From a checkpoint of a small transformer trained on Wikipedia.
Size: width 128, 4 heads of 32 (1 for keys and values), MLP 320 SwiGLU.
Each number is 500 + 25 x the weight over its row's rms, rounded and kept within 0 to 999. Layers, rows and columns count from 0. Numbers have three digits each. The size before them is the row's rms in percent of the matrix's.

# down: layer 6 MLP down (transposed), 320x128, rms 0.0991, rows 182-198, columns 0-127
# gate: layer 6 MLP gate, 320x128, rms 0.109, rows 183-198, columns 0-127
# up: layer 6 MLP up, 320x128, rms 0.101, rows 183-198, columns 0-127
down182 101:515514495527486512463513465500502508510500485470493507468534507506488479481471460480471487468497505525453507505524502518503489538516535512527522478479510510502495553522483521531480484517498497490438463480521494527492499495435496441527545525534483443497478499487483504503481515475532526473468504512476496534488513510528536571496510473492509479441527498510485536505495555525467530497480
gate183 110:489482532477467500459513492490521451534504515529456504480466453488522472515517509538494503502540456511532490456507510512516505474520465498525482491488507464467483527513514503456523454489497485466530480480475529485491469483508489509483445509516513481502505546503473511545526507467552525525474495489482522509518471497500490489541509546525520483474524502472524560544490498544532521498498
up183 105:471446508493528505499522562546537477514445523525536491504507500542520525492506477507496474518530470504496502497474446524535508517484519478513508483476513497502451531486526526510476507505521490493489490474545494520426460526463506467443460476549451502490474516485486515533464494507494461478485510493527506505527496509496509500489505525499457482495514502546495477487470509500524520510482
down183 103:504520512520529486472560559505503521534509537525466514532507515493504456563472498527514492521506464514522476518500535569492479520488530513527451487516516468500498472513457480457449475488538559470516497493493524499497493524463464515494512487457531503481503492474483514490472465513462508501468484503520509479495490504510511463529495505502447510477476523526514489506504500521516499472471
gate184 097:521465485518463532473527493473517516465489520475521443522537498463493513511537480498511509467507535514486498463520500523511494475488488477508478490496482462482468475422485437516481517518517464484493537474487512511507481494503483509529537525492497489492543523517480515500516546542513447501474531488515487519477524547484479507528474527468546511535509522470457501530493474495513519482473
up184 095:494517421504497515449509533525480497462513462508540533510465492493528493500531514454489463524497480518500496535506501519458496516494509433474525462504499503509549523488510493497516536499531482524526536483494459507534478473487510498528463519518497541493497481481501534555498491475522539539482522466534472512490481469530506518474537476472469530484472492496479489484521491528503493476491
down184 092:555528493475511478488458493508536486474516513483469475500559557456521480481523551523462454523494464517489505482531520458443528517525512485497528516516519527490544460492436495476487470483500473491501520471490537470534518509511486489516504540492514473502512526520504519508486516509482515505525470514502535479501470483497487508519468527508501469503516485490452509523486506529477548469501
gate185 113:504478522472468491531501448537512449512472478540513498497473477476480468542532511488492516461513520488504497501479507519504459466483537490512442473513481537508516524482509495493528478531515523467462451514489501458539497497482482499488455461545490492467539501514484472514529477533502562486502458532483533523517488468505510530509502489529529486535549484484507499476492511514519492487520
up185 108:535493516510492468493536492511531498523490474546507495503549515545510524515496501461503479518502519515503485467481521445535528535488512473454487517556491491476550523488485512439449482513471533506506493536494477487471496539490511484469488525547527477482503527517478503495491556537495497470490487456512508507495487472477516483520478500494510521454498488516517454512463447511514522465503
down185 105:513483492479510483520498471480541498520471453507524475515508566519540479471475516523532519523520522527489534519528484488491509451490466509484499512471458503495509494514500499483521477536499504545551532551477548538471473460541504505506506524479494541497468536480506526500471476457486486459491489450526481508496477515474481545481501483458491519543500482494516492478489496512453506508497
gate186 103:461503508478514489502520496535502502548509505510470519533516491536516536531533501523474499509487509509489444514465503491562501489511505445526522487471474503493479518456486500513459467558518527480476509494490522509472506516488526423479532501541460468519487491519496495494509517550503483456553502485493489512487484517523495507508462510543533448526500466478521535500509501523511492469497
up186 091:531525425526476492478503523462507518465490548531505485533510478496466515489498477463487503462503523497531483465504500553475491512469511459482533484449518517506497493510470492526471499497511498500493496506546477457482500510497533475536512490474515484474483486531459469493480505529490518489515492559546482526483534513542534528536487502519522513513506462479473505506458465553485503500482
down186 091:518530475504496503510486482480498490439493480463473527514553521517483487499525529471483560499505530449492480496533523516534477467547525462532519486491484441496485497496464466459503477501523523512486498487509482482456551500520510483512469493499526498463502463491525512488490471493572531514481483487481494513504528541496535507479514502536513495432494504490519513512484510534485522509529
gate187 094:529468492531493502480542457486523461482453531504510521497512486521498510518475523466514495484514522529508500491517492465524529476521481503519452509505460535462512486439502467505511510544460495461440485525503533511525506511507522504495458482491490516466478509482479459533533508538541493463496488520492519521478454503437522494522474470522495523494532514511463511486474554519512506502491
up187 090:482482459561525464531524521535475541474516454480501486536514482537549535505520482531478479512534528498474548495459506490477470482528483513497487514495467510498495467520500516517505462485497493496513536489515498511504544469539461542513501556488486493494527505502527512461485522482511515502480522471515525499540509534475480535494474529509472492456468500469498505474455531512515508514459
down187 090:478511496471484520484531480474528511509501515513507471567498455494507493514485515476502513503514474519473503565520455497488488511521486553500489463545495483533500533462493531485487497474514480472447429441511503528519496487472511531516522486518455458474512522504518523517497556499499513479514523499493496479510530498503492507553508469509457506507534476469498494505526467510526463531496
gate188 098:495500532509528493509502494474510508493480470487506496488514487500543521502495545474449518457511467446521513496466490503551500496467534464504542502459483516493506514509475456483532507510524477474509476458476529500502516471519503492531450494489472483495518531516480524464496487464510516529511549514465466526461455498508528526535497543482509496514503504499482523556524544534526468473538
up188 092:575496530521525484483498507497474471508558483475494440508490514492471514477479469533522457538525545491521507488532537516479513466501499519488479518542520452543488462470491469519471463525505522483484525484467466481532505468506527526527517488477487521482512505483495471474520474519507503494514466508527505492501460481487507480542450497511499500513526474505512501474551479550503499483502
down188 098:535519515539473478498497485479502447529486482494479482531425518495530521495467488545522486527481522544557488526509518510514490509498519490465488498499508517489495477479500521460490509457474511472514501469457499526516476516564515514517519472499507511503458519518517491501516467476524510530523474488529500528524460517430518483507536528473515495516524468477467497503466478504547532486506
gate189 102:479488520501480489501506521514520542509550507466447537480472460485516486528533498505511516493482529512520474487469539512509502448520445480523512519459469513477487505538464499489511501517508537483543458456500519515486455440495522503506458491508526488525510494481557495534487497517491520437470509501471484513511470524520487544512475473477526529463473521497486515522509501529518484488488
up189 101:489480492475465499446472507540512486511508510502541475524491505469500520490505496535481492475516528478487484490497509491460491518481524529472510501508477459507488479489518513470558461510513453508462508501556476541515506528546495486502490504480489472520452478515501462526548466499506522511478557454534526525486501527566482499469457506479523526482474503516499522534519505496512545512475
down189 102:497493517519494471518463508501516490526491454491525487494502527528430536445465485511492550495508489488509475481500500513464496491510481500504504548502513495556528528520478546507470497512469510523451503529529547514490503440505485471485481525483505474488488488477549529444525474506531484472474501512462516468495495469526484532511548528510512480520484553494499509510494497482511539470514
gate190 101:522474505533528482506513484531470493476533478487505515516511478453528519505500479522512516509457474455541484522493534496470492513486492465514485506505492497475488474492532445471496535487497472481466453485506464522472544532518485483538540541493478488515499488512515484537462516497478485504479531492513476540452441500447493501516495503481462533510474514537510559510547517479530510494514
up190 104:517485481537523494525506514571518511439536514561522473517469488512548453493538522501495515542515501534487522498530461477494497519523463510543488493522498490495502488518498509443473533491478494509493489497473487511484473499507444503501477545513472453507508506540520461499475530496505467504494515506523508506499533471450503484506513495426473515518503499505499511484534483489476536506494
down190 108:450475462514479470485449547482527532471509531512469514484535495528491512471463519541488508504533502471506466501487513499538487532517494498492501508498531484441518531476484478536494503524523507504503485485519473479514536516475476471483515508482517528526473516512485506468537505514503501464452468505521528441484486470505499536538522467486573506514460508503512505482515490507440470501501
gate191 108:466538512481535473507538461517536508512488467498446504455495479477473487530533514472512501482506513472503470478518533522490518504501542482476510512489487505535472548506473510459488454510504523472468517518498534509475541508479516510558478524530448483454510520490507477493536488494502477483522540487534495498505537504452509553511506486483508468492494482486455485475488461528521541498503
up191 100:538524553496494528502460511530526458517556510549470482496515487469490509479515477452475476520506494520512490488479510478532493500503510474505502488517488520561504533522488488529499479505489481523482512463545465458495496540480511510479506523524542471501498486499460492499476473480529486478515504545473457493480501484518508459439508495530550486520488520479530496507552525516500505467549
down191 102:485523437490523488477508554524488511486457532512537521500529542509484489561467465516478518453497498480456500517498480470508507512484495481506515509532521486532492495483503487465521494493489500431502496567515512500501478524508513458499544498500514476485523486512538514480499534557481534482531500520505495490531499497507516512469467509497501469482480477503445505464512511475449548488516
gate192 102:493537484499502479463547483505520481494523516509465514549504487487538487514496514493486552509506438450483456512557527525501469504472480486548522496525481525458478494518505508496518490497474514463529495483483530551471489506490492478471498486537478489532493529518555492533497496528457491524492489446517471513527507509507505506481495517501564513494506482491519506437472476488518525519486
up192 098:510491517498504530528462510515497494551530490468499488480530520481517504498508482540512490476509485496458504453506521476481457495465534524493455462505503489498508509498552479489510557514511498473497531529508499510497494473555479463534500497537437510495502483506449523462501492526504507507534523521497512491491536474504482544508573492487455474520536471506502516492528542504479459499539
down192 094:503508495496484504509461496492476557562529455498527427502525523501492490460487502528531466537499485490493498494509459534524519487486507528527523514501489507482528539508480478515477482544488521482512541523482527525501536468522470501503505454458477473515482503466465499470495496530468480515501566521474509506540511501500515510498538470547478469507458476488485544490480483506515474497493
gate193 118:522528448498491502492502489503571479477483499473485475528481484478447503520538460460536466518493514455488436459502541501493517507517500522468524487487489443455486476485485502498480501521510501469535502498483521556471479510508507481474491543505520516518489538508544529502511544504506507505480517485495487528540473501477480518504512496497501509496537457505520530454537516515533511476476
up193 108:475485548515507481477528515506518498436542483514526522465517503486494478501476459519490465465512502479500486546495504503466495547504498486521485514509478545513443456509520532481506521474487538527489508502502520542501454511465500525526475498465484504527547469484557444499510519500497506514519487517518508493474545515486497553489528498465531437499493484480486528484503531498493478515485
down193 106:462473507521528474492490494512493507514482528492460472502486512493484492503470519476531526528448510491513535471497555519503518484502502418485514482506473534457448520508513501454455504520464519448517494503485484509521473530493453517505507489494511561530468528489478520526480515541441476519511495486468533485519502481489527535528509490496496540530509485534495514491522509511510539504475
gate194 098:543485522459474483517483485518514508510539501475483513483512453488515505503511508518457504478496538493547513457446527512511517475494502472495479554499443489448513479492508464479514495516508457512526487486473496515486491485499522517536468545473493486528509545463486487470502516511540507562450473514508512507516477516488512478561490523467519515528499487468483507473500502545512506463472
up194 101:507543485480519473479491472503506497462491531493511481545506488518466485508488490479509463498529449471497493499522500509468456545523518531502499515507540462487544507499454491479491530475530537474508531471530510490534515529478485507493513489532520541493524505468480557523496469454497502482527493470480499530509475488496473565467516488542486492542490429480519503517458527501512496495508
down194 099:542475504505485502485485465476491483514518501495487509463493457482478493516498528485504506506509508508434556486543490535493513469511513480505481504514473495482502503499503502530473498504517506419502484492490484508494507503512507501505486511488521452515469479515470481522481492509506496526489503490498487560502504525484498458533509496471541492518476508502514555548497539538624473510488
gate195 107:504520528506509501506537451472491482522490488499456488484496495479454472513505482481536538492489507501520489515487537512479511506505436480495495543483504519476505490449526475483477495547500513509505489507472533453529478500493499499547516456510457502436495511547485504540530497498479487450487476461527476523499504507547427540511501456532529507482514514487507486475482514502533491498515
up195 101:470450507510525492505478491483526511530520530473489496496494502472490496543483489508452520488500445511486530450487467480530463450509515483492539492467476492519466527526510489511556496481523497490561479504482497552525494467523526530503509460494503525487496518527526485493521488438530506541524483519473506488533496511492540518518468487493506468488459529508500539488496495566496494509473
down195 102:454465498492455528481473496491495486531489527476476505480497486510507499456477516526504536513510486490497510502479480534499532495507487475500530484493477449473459522535501505479520474451525489495506508478506487503539493470473495549526482533513525498555507535495484489499507549540477458476534508504514503510508516542520456532553522540443455449493496504510465500499509524475544526511485
gate196 087:502513509510485431492519507561485494536471496545495571510475483498468495513503501498504481518478489485501505514550491516512520532493478499492524501454533468491486505438508528500451486480496507476486507530515518496483491538518533503486468532536541445461529524464472493516511522466506509565516538503467522492479508480478474495538493524504503502507511493488509485542489477491485464487539
up196 096:455542487489479472495518471497467475489468524544557495452500495503529491518491508505487504495520457508530477513518472482521504531518488478482537489454511537510491541497481501463508521506506466489537483497471445490511483530544505529476509501506499518464512491497463490514528527461505457507463508483482506538528493477504481535516550495503487532493494538451451480521509534465522462512532
down196 097:472551526495515514540536474553432441510500490484462521479515551504476496545483482524479518512524498491548526498474490465510480476515462485499488488516537511493504495495519496500470495506533485470495489507499455505496476525471528531490458492485504524482500500511510540481512473522527495485521496478542497497499579470514501463553497501498545475508498526484528483502493470479459518514503
gate197 096:515485509453499518510517494524518526534440461489492490509487450498468474510486554459479456504501498519500480492486517527510510463490500540516485516534520477528475549478487484460470497506506505511480514524453502530521530473449481547537517523485477501488509544543494509528504488530486486530523526496504500513480511465523513493514442445486537538513534468494507502483489472476525476516488
up197 093:488525455487431490505532471474525497482522468476480505527487504509474523508497497508495538517467523518520464514474513474476508460451513494468484494487471500512520480488514525518543516518501503497490518526506453508515453496495525510525517527494493510505514541434483538475511514520509469475519483509495487486522464524488485495547507522424492511483465548512545520452531484538495498507463
down197 095:451492464531501531492493476488483499541517526489473477506506482517484513555485532534506474487470548509462535455477470514486552423485496443548462516510494496526549468535495487515517475491459496478495507496527497517512502485532546510519527479520480521521522512513480489474519483476512513501492480458475474493531478509513514526502481536458465509497467512517501511500506497527531480499523
gate198 101:508499510509498420500486500515509480497477493511531502458499465468470537505476475505477501505515492488552498480497480487553487498525539516497508560526529493496487510470474451464521499511554483497490504489495473502508497542468519513518472478517518468509473484486503501490447515464489532499519517498460503549485440496538479533516504489501510502535540479511546531482550487526534500470511
up198 109:494504488469498519512480495491481502500480499510483463448491495513499551494485499538517455481488474511521478528458456489537504450503534547489543537470517508525514529544516523474505524524515554539431490502505508492506495481486515475469526453501513475513517461472496464501487518455474515504521472500464524501490495497528484494483505450509535513479513518482548535499536495523519455488498
down198 103:521482524512501465509505499495478478481503483511500496558489551521471489448468478486480486530520529490518519526495461478467503512497526526509534487486474473524512489496511499530503494483469473532518463491461455505501557485440483487493532494487490532478491507498550537540502493490516457471505471522540470485489505544554494499514486528479520476528537525505501517545460503492442515518491